python train.py --d_mlp=1792 --attn_scale=0.177 --bias="none" --parallel_block=false --beta2=0.95 --schedule="wsd" --decay_fraction=1.0 --final_lr_fraction=0.0 --seq_len=1024 --steps=2883
Each number is 128 + 32 x the weight over its row's rms, rounded and kept within 0 to 255. Layers, rows and columns count from 0. Numbers have three digits each. The size before them is the row's rms in percent of the matrix's.

# down: layer 4 MLP down (transposed), 1792x448, rms 0.101, rows 434-473, columns 112-223
# gate: layer 4 MLP gate, 1792x448, rms 0.108, rows 435-474, columns 112-223
# up: layer 4 MLP up, 1792x448, rms 0.112, rows 435-474, columns 112-223
down434 111:134137113076035104121164104128165189144135095139116112116123099095130117213082079139125183094129102103132154107056128130166132147110135121129103093107144138150154141142182147120140104127130108043155146169146146142145144107120133130081143109113164148097202148168108114103143102141127107174129087101086051143091124133126127097206118058160
gate435 096:076126131124120080112214153130140169126130120150094077147088151149132143117107129135081149146101102089126089109116084147113107128158108117159134103134148137138115178150107177089173104136158116091114154124124141197092099088194105126099111128158076133137120092149131135098147108066126056108155085118118124144080107121113140117075123100137
up435 099:137117090102132114166145069051058128093182156150126103139128109150107140127112148068095114140145083095126136121129164132119132149119110093127100145153158161136057147168130169188087112090142155121168118161147098150131100102086119135097131127106192114144085144165150148118181090191113114096135126147158132128142098090132045146101101130159
down435 098:151191176143080148087158140160136141177132086104087137140113132108138078109165088153160143172130142098199129150144081110129141138072147111120171100118123156107209187082171048149138104159157165123125151105192172107114149104155127111130104121117100075040152106093112094124140122140112146166146142140099111123146173146090105048164157131164
gate436 103:123146155117110147129118115112158102112121117095099109101161117132103198121146109178083087135139090118165113118083122091165122169097147141082134116166145108134149097101126149165090169195136118127123083113143088170112116150065158134068104189123143076119137091180076176112155086143119092135127116096209145137100152100141130154100154105154
up436 102:177147084127132142088146168142130147113147180146198120180116102130128079126090162119147137107140113168075169116170106124066118106112076121130123104097076154114111140197108126130109084038111117135134173147135184113114108147222108129176113113141155178111175141064197112143142108156115187112160194176017109152158105160122137136144136168098
down436 106:139098152178125157097108128144148116115113122137111094150132108129123198090119141123105119156128139097209135054128144153110170168118160158137132180136112080111125099052182093117131131182134113107168120093109144134157143173148120130041135158133125142156084072174057130160116139082148079152044130071168083135139116083125109120092063165125
gate437 096:139092129126137105043102198065104105082110127138120137143115116147100120148117218130086159153133098112166142114107140089103144100122086143162140127179150106097128082203133115155158164119096097160114151117081161133171126083167124134159108138122055144173106136103131148167113108178118157101146118148207161140099140160141183135110178107104
up437 087:122117076145156093127126106157125114195171126122160097112114097117166114126169135123165099095104015097138116163146145124152190134151102054231128154105139138081122130073165125104098107076153178126167135156065136135102184113164121133106105131080152132083194165076146098093156105145180173134129074134126155126138141115151192149142154128116
down437 095:146112201131083197099110134134137137117120168143129108085110181127103126156079074074120160148115145159133121128110089100109053143143176171047128111100096124100132140159139118102207133157123129104117118113148112119132064130105131134097152103187126113163072093134087183128140144086080055117099170120117149108151158119088094068137099107145
gate438 102:087117061168171172161096134107125143119142189169102121135180131085125088122106174119067204105180139134150150142135136142108132151132166125098138117092180141125130134092139117186072136115137130089138087120108117150128128135160134145136079083081176145164173221079120131112163122063098168125091122155090139087127119077205130104158104147082
up438 101:148113201075100093115129134126162103098067118118142144140088136074103180092101082126165074145080125100137103158070077108149162077112136098123135102176108139133086162110114095049133132134068164161134135162139183153105170156107149097153179067109044098136128110159113115143097170183118134161122146090135142187127079153092085155127126150166
down438 091:164116080130136140160100143106121168139128170156117104160165094176184133154094124152175154104104092095144132085183162118126095129139138175121108153135119086120100217102102113144118102169103144131123143120080165171122080082193127135148083153137169124091103140128127116123123136117162098161084149070096158138139152143151096120134069099124
gate439 100:158153253128163159128199133119107087186125174162155133126140130148161095157176080154122071122089164140091058109134174090158145151147103109131104118116109146067058137089141118125087190120220169168161061069102098131118141124161142121103180154175210173105136075141119123127134172091119106142166167091146145146136112076136180124137121115146
up439 094:157093083148133103133138152106181115115200139156168105107172156165138127129123121157095177148135117092098121132120110126147122163099130117146107170118143117119097121116131167150102116140156097172130077183160134110107090112165146209177118134097135054161171136172128135166178134138129154103160100196079118106135114122153189128118105107156
down439 097:106107159123079109162079096074126121148106145125141109190101143146104128147113117174142110089123107119150086127132168130118099092121159123151185124112130136195088124120143136121145081145122110097118129083147113094094137129135138127069168160136096132108178026146157133118119142148118104123143105102127148177176156190102101111097123064199
gate440 103:164143090084106135114113097059126176192123206124066136119133123102114155164054086121128133129085121131098076098141180200137135166179096105098102164143175131113144134056081121095121129097070116138131120142083085080192127157137081131128168132115120158116156161137152105089101086140022099126087112066131159109116148106172155106116144103109
up440 106:109120076130142120136132098172145107154174106097060133150117117113164141120043113140121112129119148151119141089063123153163058111146157094140131131158149134100116174128079084107106121174115115132141166146155103092115129101083070134156104147053143153110129163188095147134155124109174125124101106125119152098200186073161151166116101099187
down440 105:213127167074144156087081088146132097140118150183085144155116085161097144155120125161111168117141106151096094126160251110103079098138127156110094150155166093149089143130103129096142119111134145165073077139129100104130124096142127137110105117143083060099128131088119154078124105136090123105102085129140159132106059143090145141119093158126
gate441 094:204124064079115179128076121082130156081111119144214052115136169156131129118108138066095125135126069148091141139130085154148221150128156151166123085161122166143155120098116168159113084111082086147085177166160077083128141099085092115127099080114128085097125111144117116123146134134117077138139179087159161146137141073151072167124092169130
up441 093:118146071136160107194122169176214127188128124144119055062125119133077163137112117073138097153111063170136109104096152076171179156097128095106062157135102110077150077112156097141151151137086131101138123071144081121177142105079065101142085133065131159142132130145189126084164123132162157186161094076144105131134146128189140113100089149125
down441 095:107078170163114146130147105178069117150139117140148169177114182112109115115118140167093134162150158098153145085162132143110043118139121152076101123079085126140106119144142105080136113192171105156173112101082162105102096161168232174136188108115146099131109101103130157151122151150097181110083111156157181110165117181099167108204136117096
gate442 103:136130129190124173152132104060115101140060072156162161095160108116092134203124142185106086178182133171086154067115092147166124124103156111116115110118098119079133130122107173165098164054123091142155117117131150064175081131129150150146140136136117131085151125146136129175122116087146114153123161037111098115155122082130134171109174149150
up442 099:127124125133194150134117101040143144070143166128155139089142139136045146157149136168158133211115066136092111133146070079153140147090140135138099163157104130174169115065153142181100152058198119101138114126144127103160126122133059169137193124121166119126117129136153130072115098145122145143109131081142124104125088078149075142132196191190
down442 102:151184173125140095137108136141103096107122124118151102085112106156127142139147097103091044102125166116148108115118159148118089140196159087152140093101134185153095152180171141120164105147136185121145146158127099172175133110115102135149146141147142085116079129093194120142127146099153145151164148104052133162106136175118132139123076092114
gate443 101:149123096128052109133111107155057110069103198090139169071167110112110100136140177127118076163078110121112112162159214150073110147096131121114128088152142150178100179119170125127116095156090171151132134177158140129127086106168135079152121114106081060159148096151101183100083119144158084141125154098114152136160091075132086117174148159145
up443 102:106155114122129060108125077112164160087165129080134055098117082118149134191146175136161182103104090149131117093084202107074130116092182065057130118156089136129118184203135128141134143164117112085136129093087157134141123120151103109114114112086118143169120072046170140132109179054149124138121147136136138109134126170130105127166107116152
down443 104:131079184181156210128162166183087104133104103138103129153120113105113153159093103048122130084180110170111071141221091151144176147159150133179136139139138160095123157071154121122111121078106123151080131120175109145128149168153171125130137147146104172085123135163126121136204134163042134110172123121130117122098153110201128109164146140167
gate444 104:122171122191128149131135106195086074121070139119227098169108115154178085143170148124110108181108126129081195115153087090116125156162114113157132138108129124094108192106156172073100062112161073128134102095101111162143097162135107190150127175092088088104140166100097121128084108163140164120107126187145150116104148134142119172113149087120
up444 099:183076151114107117172161114069143141147144123117050146089123124126124154085127163142138150093128120136168072190133134201126117086114185124101140097158142165096127123125141102161093167160062155138087162150097147064119142083147125099116147107141169196164126101070145100139186169149126119125135128104163106143148167124136159049101119168137
down444 102:111148074137148134121156129141107123143085088141175148156140078122129063159137080166127090132134126126109189114093089097118129138116145123110150114080115130139141154144082122111139118118153063088124167143100093178155125133127133154111059142094122116162057184119128032129075114162134133125106114116071145093144167127131165148162129124029
gate445 099:128138150121185121111132106117069131159081129140091131158118158122176138137115112080090109133086157111074091120110176098095149125144159110141134097134086109108125058141145118121160102102112085126127147153109069172114100130098084134173119197165170120131105153103104166138180142154116100090111124086059177131122158163098090105124085070155
up445 099:178127146154117098114104127082166116125185156144101197084127189129121128129058110091132163101133090185120099128185188141138131169074182121183148151160081143142163135129157119171119145131130117149064151096191192102147145071146125106050162109099114158112155100113170123075125148094148161178120162144141108173084086144141090130110125151131
down445 097:133164138092129130148125103142120139117070122097161133134145105134118138159218077165069120181148147140100163122104031128057110121165157174127129162117134139135144142119112147099125128153100166094142067129052148164139145227111154156201151130160159105164144163143123126113153143093135143149121097128128153101171147110122129111188107111140
gate446 100:171114152171147132114121139126145134079166162115100090101134134100135081146192133118112149156121121143182054139129109124094191099189137144133122099135131124151091109080148110151150090139151149111174128157096113075127111153112057167124152149084063109085093085060137133089139143105043138093188114076174121117122080129057124110182064116137
up446 092:145128163101184151127169111128179127159142169154077065112176152106122039221155129090154092131096099156079156141115125134167104153110145114150012135153099123198068131107126108110196147136080129133133165102135150136138108112123142144180186102077119118085071132123091155175111110132112114121069100131105109157083092096115036150189123174138
down446 095:094105117137105111124125127114060072144164074108143159138061096136113197043125126147064144143104149120142115129149120153104147120083155107100186152164202098124167104139113105138038128161184131155141078137146150139125182162114063120104125173141129106147176158086123137118152172089156176098132156119129144134178122100120224082050107137107
gate447 105:138126123161165145156116148156098169151208097139113134106185117134104040163104120077095134149140144087145087144103153119104169169090127145084146125091083100183156128118167124151100147130085126122130058131148124113147115097151167139097192110073121125138138148130117159106093071093103126177141145139124099173139062122117103114062097173134
up447 105:136110125099105191124211156106109133093100125147115142119107131123122133177130116152128130140185155182120139143142070105183140057090080108158171134096139160109165089158115098093159074129135172136109166126145103131128113148214077143110080123145137115112140126122143130155079167098139133141150122172147103116136137140077162121140136199140
down447 109:102149123117176115179100137084074130156122133149114091069121048122084149089136143110121136129091048132094126163135205062111101100158136111103139111152116124130185108110109100089133154157184154110102100126111134188161112160099159164150130143129096157083136189142117128119172132089104132171083170151150134125068139158197105144175072046165
gate448 102:099118102132157112168154141109137185132132170129153128154086089193167141134123108123163130050151134072085128171078099129100129116110133120128141159192097130113162164136149138146153170151120159121112125146134132144104070128146122144140172178145067110086107086097209138160096107159159122142124126205116132102102105143163127111112112130135
up448 101:078145156146095146150087164128145109066106087093147137139117154126128106104095096155152136188133147141170095131093114122119165142145099145083171142104137162111097120116114086123099105160109126086121108084083110125147133146115149113078135111103125096184149160181101087168093164149142121141172123103151114123206146140156108151180121116110
down448 100:198126119103157161119154123099091175135160130124118169062176141178125112126160134095078138120067083130113112118161091122095101117159149149117056165157053079154147117155107157171147127105119153125073088150169103092101083076132078145117157126107186122129121118139085131098173082149137161091154109164133177156110130172069132207119167138093
gate449 094:152109122083157135153129131129139093107141102117129104158102135118143171192150095085184171138131129127081136093120111115117104090126097210120157152179075126144111117144134096106103090181176179194160111111149159070103128115112172224110165146100157134115121088110189153097114147124087110130225154082115115087076125108122142162110133127148
up449 098:099112188092175151117135123113084156144089096160122128113182130099113185166127098134174128156140108134154106154116091223139103129164113107128152141151097102148155145131116118156138172109069158171154120127141131096127170135124114144126083111130125145106169071121105102146195081172069135124111068126056146146115164142148150118172167173116
down449 101:186130049140130121099148067165188126067147148119117075121077120154132099110127127151079162104077167099101114093120169069072103123129126146178095135131162116128133093141138160128082064083111119138107134139130140142143072098138084092131146177130088140134073128108169154066126151153124092113172162123148058097130142113117101093113089117127
gate450 103:118135184093134120086070119110182178149165106077133149017140120139141127136113137137153121167133158192156121116153064137117131169115106108097102175148141116050133138090133095113145108156125051138106130087084146105154112096114163181037134091118163130091097097129101143158074077158098173097126157167183144181104106084167139131169137156126
up450 105:066089105107129164135073139119120147132126154131165174091137144140151157135131125146132140126116122120120136098211151101211095136095120156171152226123168134125099092109098126161133085096141102171092144086101155141160112064134217139142117116106109107077151103155143079124117082116074135148123144130185136159124117103146118116126112116111
down450 105:173184111146171153176162120096133055103121168159124145141155151139178095135128210146063142160138117169147128123135081151080109127169136132125129043127155146142192088121143175183111133098141142113116072142149106140134121088121075105148126151119158158199114140078103148163196159085139119100218121112132131122127140111144135160111155146154
gate451 098:152152111130139112103160117116149162122140131195100189148087113139163165120170119165138130153080116119101129145085100123111162168114169120100131126121107152145141154146096077165090068188122113146100179204153074122097112100167180109139151094085138091179127091132137133136159140133119141135126112084107112145146173153088101110119127087124
up451 097:193110120202137075180153140128173155134116146159127108169150123149112104148130172154129166170184096165124140151160142131123162138141163120143153130138157129201132133081187158088123152098142124166113125088142146115177125107079151062124173149110141175103116176083162144129171100067090181144112134044144134120094132133154145131109110101137
down451 098:084118195095103136083071176073118139114120085115104162050108170133129104130115055125113150043116111117124151144125168124135158122090113161074094099150124164073067205091132119160118127116156109069166115148113191094102129193140076165139096123127138076104147068156161180144105141160134076140136140210092172082129157181116134113161102126153
gate452 098:204070162128126170166117117089144091137101134125181086110140124155183178128088160161087172167169148158195149110153110078130108150125136136106155143078076133133165079135190124108096062111148102189122110116099145136168007127146123000126119121127112157137185125139095170139157139145132131123113125130106090120172148125124130156072133132148
up452 098:167110167092155078156090167134133067110036146193160138171084111146083161116063165098118118135091100109121125124121109151152170096057130084104076159160091125118121086162158070143109121124131105113063141102117127103115135108139065133170125179111116140125165122117128200139060127166153153115144124145132170110191124165098157116127140113199
down452 098:076130117188154155117125079103131189161135106117078111079149159109142139108198066147150113143113122115073092103131174135101095130180121176129119099120144136195123147093071162136188115124123123084216157182111109138131067141047148148100165094139137123137102169138078111118184134113136095149157120101162136145075151096130142113180075105057
gate453 105:121145114076125107098158130126140112073132132157084152138075122090120155079088144149124179180119095144090156173053107126177153117135105188064142159132139173110126129134107125136090067163158125171071066107161157166140092198140105061130147125088110129143143118165118145074141103157169131142157107121128109105109091121142070099159180115137
up453 103:056140139081086200180114156140135088144099115116155134120083201150161083138087075149098103161118099071116126102172117120180110139135143160150117176126139089095137109068156127106170126102104070118118151149137069133129105088123144150107115109136131131144205163103116114199155079126145136128096145113170148127142186151097153145056168086097
down453 106:198116142114154094100152117135106139150166134075156156136085069107156165115118110183162107108116117151118128144121128137109161117128172030138104106103102149128162156110113077112060113152117122133106121157093098132136133111120068141131121137124120103149018072126203102135089155217083197183097160155078133124124135157146112112106145143134
gate454 098:143097053084123118127127122110100152117136087169200137157122100192124135133122123073035153140095143177131165143111109099132091132136126097135158105133119152144138129133143111133246091147136141092144167143139131120130115131148138142058178162132090111125093167142114112139094153149167154152121117093095169127092140084149163187146120058151
up454 100:135164163061140111170132141163076115155200090171051067114090165087119123114166164150176092091113116085144187164093151098140170125169185122153139087173152095101121180070136105147095117180156091176123131178102092124101102113125083128143109133121142158103134131118113126143086127159118145141123144176105101172150101076082105146150175085109
down454 104:080140163159142157101116071126143155114152192115114126152116118076141084059156119106202081119156175130129054161119121132066081175153080152129178104049101194134111147137151120098115082134115202144152074137178137115102158130102149100111172104157125162140106137171119155080177108203115146118104176035126147111088137156140101092045123131125
gate455 099:135130127127107146175111110047094144170134137135143142149164138089138136154184148064100167140101129139184160174118158106107102085131097175151129138089195078118042173156159139163149132112090157121107152115098148133115158098134101118106166147115073126083096098132167067107099145104093086126109081003200094089110083122128084112123097139167
up455 100:143100098146190157135149174174154179104160121164128172119115110108139121160082128155206096156162169113102143097135095122168164124152141080119166080207083167137176093096083155090068128130132048153138111112129081153167122133093139113143147123177139156181150157141162157190113126140185150125159155147121119124184110127133140118117120120101
down455 101:134128073123162104157122146070145127127150149134104069135136116103143175113176194082130084139084157116137067137152132115131111169133097196128124121133121132123121114135145112092147121150115159124067143127131166146095114135116098052074121139070105084117079101135100134143184140103146088106044097121143106153057128147144118155111095167122
gate456 096:132148161124116138182095125130106116086116172144106105117152096158146129120166123094096175135097125108155134185129134051208113091169146194143141164128149129112165150152141148151128149129136115136095154153101143167130228193163127182127174089138164164126102063168098079138097106182162159142141131103128156081134162157114125130146106165123
up456 097:096136177114114102103103113096123125200168117050122145094158163116192149077120105135127076089131122147169155055121151215144135108124090152094109130119135140135082156075092133075151157063110171120168190107136023154113154170125141130124117139055108138167105195105168129131118133102122127114140120081101099169108139142121133124123122130139
down456 101:092108137166124163173134128191134136076103113233134147178173088160116159195121136135174113126107146170138138142168089128122151122124138190141110180146126116109155131156110141165167107155136089181118128118127191151127150112141101196127112102211150143109148065152086160154187076113084072143136123128113186097166140186109099146100124129132
gate457 098:133156186154093084111146171122176135106133146160077134102155098106147147153132161164063088142125163150181095129134147095158121092088132113147126150110107078176100162149208109113167103139098150152145125118082163103075103170118098137144167134160154119169113137135096131153062189123118138135120094123117125070140119144140040106153185150117
up457 105:193139190156179138097148165122089077095150126105229128074157144156093167109156125128108118129110137147165112131189226101100102139139115129110118133172125169137175153101172101143120228104116133106179092120137130167122156137201110114106153104087133126140120101192151038053102143125113083165104135147136171133109139064042135140183056098153
down457 105:141094120104140125145127131105198174106139171073069126130162098148147139136136151109100145068137104126183102116122148171148120196071138153142117140149105159129095086078119126147136020124150097126105122166080147160106147093151133142108109119141145135103097122128125125108087143156149138116074139088151094137141126138114111069120140062136
gate458 097:087158081158124190189134111135102108115092131108155082109147073176124120150154144156120132153135100097127170054131112123100103082142124169153108173154090133143156144125144098162129179074155067143062151150098118186074156093172163156107180187080140197076127087153131120096143117132124150093185154141085085109109076137121123182102130162114
up458 097:123120142120189121100115139090143150066139123141082122061164131134067137133163109131135219122154087088138115127176098109129114166141146114148177135112134120181073141121162134134101123147085112138160138113122083115084108129075137110088137058083115136143061096108166097113146084101074075144089122132094075157109144161082109148075184107131
down458 098:133134142164080103096139093147152144140152131133131134145109094115183150161051146101152106155104114160183129117132139137138143123143140113078096105052104090042155092183107180170177148151138108134046139149113171130077122114107142155133145099125149096119115153128090127119166149139109197072197159160140149105195070126132151117137070161177
gate459 099:114139116106113088073138089103135104137168120162143083147131125151168153119115202125122153124102154118066122160113091126163165082150126116164197132149163109073167134169144108136126154182127169057171173135143185178133114137098167142110157118155111085064191118085152153123098158140124125178180129085125088118127103190128133146119119096148
up459 100:122112144148130079125128171099122082137136138102107186177133160100105091169145134153132087104173142088092148096118120138111125118135149067151094048143125153162134131086204129168093130086063159081140084144102125136205172127127142130063117124108128137113097175155107116118097132126102177103150109153072101198119129122080094117059194084200
down459 101:144130159099179165151128161150150163101090107232156097141123094138101142136138141141134150162086174087165085154188141096131000115110103137155136131105096164161165107133093154134130124137163154105117145133160143162081143137074114113194166136130082150185134147159158133068163150105110134091132098180167148078117120077148212146109154131109
gate460 099:089146117097136140127140144127110077087104146117176153158171132121084105120064135109161096129097133105075164190190123146201146092202116101119140165139157122129080119149114073148117120107198102104118193149125105100104108137110160116105110139102129121160142159064156116138120189174141099126106134147128123078159151128120126142126128161052
up460 097:150168152114126172113185139187077114134124155106088181114098142137204099144176110166110126220120115149124052094140136112097113137125094127162196083141164147112173141107117102114142119111151119165155051152111155064120113145147113113160098090173160109167144114185177144142118084103158097121169066178129097232101131181123124141079100122145
down460 097:158119129149197005092110155120145152109196140157146152134133099070101161133129161129099090092107117137165108088062137173126122121107120137134128163165106086086083111151147134182060136150144147111075199143168072117116110121114130135110115146094118122065132152034109117102126148193095119136171174097100105092136101107082100157174137193108
gate461 100:135116076060149186172149100062102167083109121142153101038104201148104107113097100112127133135125105099152130152162122102167108098154106104126063147098116139136098149121094089155120191123108051106102155100132135117164160098074105158147130081095132107123057096111146130071107141165081207076118119124128124087132147070171102123119129092104
up461 102:139141174080091104145125130164146117094125089139167167109182110173193099111149133150076135114138158165135136074174070100109113171220152073191094124123167086146153101153117132078052100099131137121136191164103133106151160135168133136127053136115133137184154085131072138100132115064128083123136150118098061121119156142153221125075159095176
down461 102:085103116153119120109117119143111085157157133113185081167140132088092118181128171128126119126102165084123124105162165148112193083088115211111134069155114111133120151141144141114127177128101138142121148122163178179023100134115134072109127144102146106137185151105212112138085127170182122105172146195204127136118066129123116104203138108119
gate462 097:105150067102126155119156173114151175141186100160175123119122183055136116157092109155150181212165111136082127057100083143149194133082106131110098067130117154157095122127114112102108150131162175132118100119152162113141159123061137115110079115098161120171120125101145107128144151160151075159135127086164142085090127167134129109125148129093
up462 101:106125112119065149107139165119164134132205085205109117147142187181119176138178160062174076141129108159042138154119092129128112143077117083083194121084118154187152100054154140147107142179134105153124093116159127137126162131124168127118100162128149151113162174126156144147118136170138117181121198138110165126094136153120155125110163154142
down462 097:097108162109144092139102160158114129083058152139087092113112081106121081157123110125126147100179138139140102145138153100165114151160127137154147167143191119138080147144102097084131128122112129146119135097123121135126117112140168099109148154183114108169150169156066148168147177075139135113104115132154156116100148164194112086150121136157
gate463 097:081085140068187104111120093067086143138110148146118105116131176143165093149154127138111083133124164145094098179098146099095126150192206125149166136117085087109126194115104147144142050159142136071157137120102120107069091076124178165173149132105104103121128124138076146177091111118158137134116112125102067117064126136116094111145186118142
up463 096:169123105192080142094121164120174112141141113108124139184128079130163110118098144081134148106152093140148168123149168134147095139118122092138118166151168193105123066096144111139178139165125148162093151131149116181162207184133116096125149062144155193123074100100148157101126127127097144152122166100181160127152109121151131075113059133159
down463 090:105100153074197133123094099144100156110124168123137094082100138127080108132184131098095096132074125126118129122110133100122165137148143166131177136134041084107132156118115139113076094098151133155116171158146143071160069098112152100132113124091114105111149164182111115165106157192160107143105125132126130163097153138137098203179175152116
gate464 099:115096041088124151180084195176127134204139143115167064091130117157134111157149137119149135110152138134102193051086084104082157155106120172104154190168135146170198099142097207110114143175139116116130173135097115102128110152218180159137142123095131123113125119107136114193130106118158161117140155142121148188078142087101157125104120137084
up464 095:154156131094137178146087164153125114126151123102170077104161118182128112159162159115146115110094088104120097090085078121153171112108119056137153125169178114151072120128148093088120080147153095123104152145164106115117095111144211117126177114114102096115146212124090153142188207164144142111161121148159096158102097140121110138134217144117
down464 092:145131082184169173079164078058127109140108111152123142195066169111194123057124140126107078143173097162114067146128182127096111135161117153140125131090110112152124107117088139176163127164138140151158163119130128163157180174104172130151140168147126173139094074138093115098110103102062130127143126084132114148144138065130187113117132107138
gate465 097:145168055195118139118139102080131125150121078135129166032150140068161186099191092144138063117163170182131119145122124152150139172153091083156118093135120116136108115092108143157119180104117110098122145120145047146129214175089136157186081153166178153083142147151106092113117120156132197148166103162134075126143136134136143162088087190149
up465 098:110163127141164141159129106122143200107107137162163164214167188175121103089160051076117098141125141110159140132070081143175139155172110161122117122121171162174117148125144182167125113131190162123122145119106143149178140183130159121136105147133126111072101164162094095106059123126113084112155155098158125108168163127126098179104122129178
down465 101:121144149153111120074170112158067115151132107099141130123179107067152133170099176104153164063093155150093095135191176150074075150111138153149136160103141129086111079115084143090117156138145097144121142099165111135137127114114140118146135104119167110082136126131101160107136111105121143128134134144117147091116200171160112127143094064166
gate466 101:133157132120140091107168129095134155111135160136161122088118134208111127077101150146166097148195173154146106140121126123187124122113112165179180118110107075126109040090130096164137193158139150125131137145190036152154209132068110091147122096153105162119067113106193142152153128123083177078125104133119160103166137147141130100105121165108
up466 100:113130109131109130063169138107123154133153166154154130133110188161128116130139145153059122120159197158104091125112138150092079147117112110118139124153134140104127142115124106129145208147140136127137070076115041125119135097122081141163232151131126146134083074175114124156157208199112158066075112203093129118092146150098137095103112117099
down466 096:172144138116138169159148123142176072180087096084085064136090128112141119131145148138141106089096130148127087145170178148114147123055161154115132115135163127125118160185172150106085078099150137134091155153111159158042137122145146100094114109056085145109150151139110129129097106069150138163169118077117121141120103138170112157174162116147
gate467 102:116106125124156101127103160154097092143123131130093133040145089111108199048117145158103202121068166107089145188162140135092134101144145116182100186150118102170095110143120085135054196144126176167148100106091134106128132126157086118158157123188126199106137147127111142092121169076092148130106131144088103150147127134136139135125117105128
up467 102:097083128155148117182135158155131161134117211146118096120063088132143139108122151122126149124114193206081078151158098140137150111162154100130091127112097141157166082092127146122128114143101109098178147168109199124123123146103141142152141091126194178177111167086127046138157156105172147162129101117151118119152121153157112133120152119188
down467 108:120107199142111162210135150090177142168123088102137106100139135147152154121142134090108059136117116104110155119148124157145159154076141137121160106180123116141136148198148090104149175094119163147177115166143122150106178178139148075159200131058138114093052137182122146136079102066104081124126105153105108145079176092151155090116105144111
gate468 099:119127128156157154097094096093129135121141123105142120104102085071135160111158124160132094163070096120074136188183155109085146121164114190106149189127160155099117147113157179150082158051221110148159126128089137126156149151134134127140170151110164156099160163116101036166142160173103133131101127123119084117102100123158164130111136104117
up468 093:132154102100157063124021121116174040190103129140135093080168183080141106111140127111103095149139154114170100094197109122167117145137152137164159159113202112104132077060128125119157146099168098118161154148137151080116090083145166115116125145062107107123110152100103104080139112151128093158193108156068157178161057075123114128105147140132
down468 097:122095083155130201108154114195097105083111136110141080145146107173134157136095168134128124140089071142075164180128098098105124124128125147147147094149159170082135131108157094202126135061149171127202086080080161123161141181134129098170103146106129108142072117137122177137219152143119130120074164145133115120129165108146226109095117130176
gate469 100:110116106117115131100122092145125091148120135093154156191161127119191141091132107057146126105126086080157145159134121070179159149141126127164105096116134152124120155155123149172108161068187167117106173128172127148075122137100103186152137159106132155139104098181151081154171114114183095141133120128165125094127125141131151110135122064160
up469 108:146170149142105131087152198157158156154126129161132131097119148138155087033132091113133160119160165123138097125077092121147202209153132154122165087150107096083161112128143067122101153115049086146131085163155104108115105093091095164077132139173169152107110143118093151129136118104201140143104158184120108112239132120141159174051165142082
down469 112:089071165132084109143102110087067107112133085085110130167151130130139166111140079150158179134106115150130145165143099147137161128172043144096163164135095178127062067145155118138079066155179152116166179055063127174136121139170113131138203106151075141119149111121192082119144186130064052089158147080116133088088131104110115124128162115176
gate470 102:162036174119131054117128174113159124120142157161102131157187144160100119108101125112177148142168099116120102117116186127150158156131099173128122187112188155093114076109190160199126156138115122130148127148160151106112188132144175140141191132126193131073159129146133111136126198163156126141121219149154123131129147107084161121089129050143
up470 099:190136147163132137169085156112154125171105064139156140160110102108152144120147139161099152122125145134120153094129082134122201114156142153089101065135125124122211052091157117073124113131135129143138116105136141185102107186105114121117154105166119164123110078083105157112097089119149107141128081096103175131144051127114091086118139126103
down470 108:062130133108138186131160168157113172126140147132157143080137081147156139133135105116135121075095086088142114177091143216144113178069140150144144147097149086097063157162143161162162082161154118173160144146110111138199162068119151156170119084125154052107156143112128118126170217157103102095112148122110120112114174140173127145151110111141
gate471 097:134158104147147118145136149126172151167127209132165128123149128158098111156126084050162109121074106137176140145174067140124169189183119145100094117143083102112107151166127191182110100159122117166165172085055081118200129144050114107128186131098176129162058114064127160121145139132127164138090093069148159114155072152091140159070130135127
up471 098:193133174104140173097135112096094120085156125098131104110110078117108110174079108115168105102135121089080132133157139155141136080158152134130106077120141153134171148095124114095125114138171078128086113130121107177168070104138127101131086096139161132085110140133118176118095096128104088140153137053167151108044096166131137112139084195163
down471 099:154127130088120131167149120148153062167115139193163150108167157119158113113172134187126147142105116159147151058123116092114124163147141114179092120125123168118080134162176141144115147125084143110182138141127135174157167113111107120099083171107106146160046123138127143104164136080148178128152118137104086114149171152168154135117156115153
gate472 098:088101118177106088158136179098130137141136087148147148104056205116146135134152096148071087155132119176119132139192119107083131142169085135146168170130173091106128152094221133129130112159126118133167147087146141111096074114115133105115132078131093174106095071139155176128147100135132152136169117130135114172088127101141111087133086132064
up472 098:104123127096086082091127114065159114196092135129080114116149129111117115103108159125170092140138148140131143066072142114093171091049118106132141122162183159118080124143105173057162105138089146157080122110167190176166127151127086093118105118104125151143110092114160127160075102126096102158114144103202186141140156203219095110197085102158
down472 097:153196130163151175149105146131093121105141090145157110130068160179172126197147163118156123118111053121128156147186130100141129109164129118118139118133116076107196161082092097180119120083149145076128119107141083105104104119110146164092141157103135127060080133124053168182149126148094113108176140137145085107101160064047185125052098109111
gate473 101:155128142139166137137137105091131154149110144108063143157111162056189134139105151155070075160134157115135123136104166079140123138056095173131143092075122121155117084182132075124130154113146111147136131063110151072130143175091100122132170109124155129127166085118129109150157090119131095075170156163096084123133181101137128166136108172103
up473 099:099132151165116153235076082184171165128129191131140104122164180115147096131198131130171143083138123080148148168095154136183127142132124092115128142091178127167146134116083133103106124107128159130118152172116118102140175171101126078169145094098170132141104130177108085075132107090165097164171163154150074129115129161110114162103141148146
down473 099:202100150106135108078144178113056122099163083131164094149117124131140131162093095159111142105117092139126123114149062140139101127128131142134132143140134103075145119179159100217066120143119107087118135107119165120198108057160139120118148137094099124100143087174135124124146129158079074097137086118124190154144153153119176118088142057144
gate474 105:067146080063121134078181096129117180139132151164083154118114090120144126104131090094099132146119125113116115118118108100109102165103161151158161114090137100087132130122125176134104128127098108127183120137140073103137143134156135129116134135111127152081123160162111093109141178142126129089141123183046089129141149133143199171118165049108
up474 104:133161155146074098147117114167157075048126167162041167063136134149173133148113174098151104149121125146103167110087112139146128107080136133113139127117169110081159159120143143163142132165072117146082128118161125111094150125179104123130117130158108152112118122084171123154171135170134112128179160078132106112135154118164150110123139115109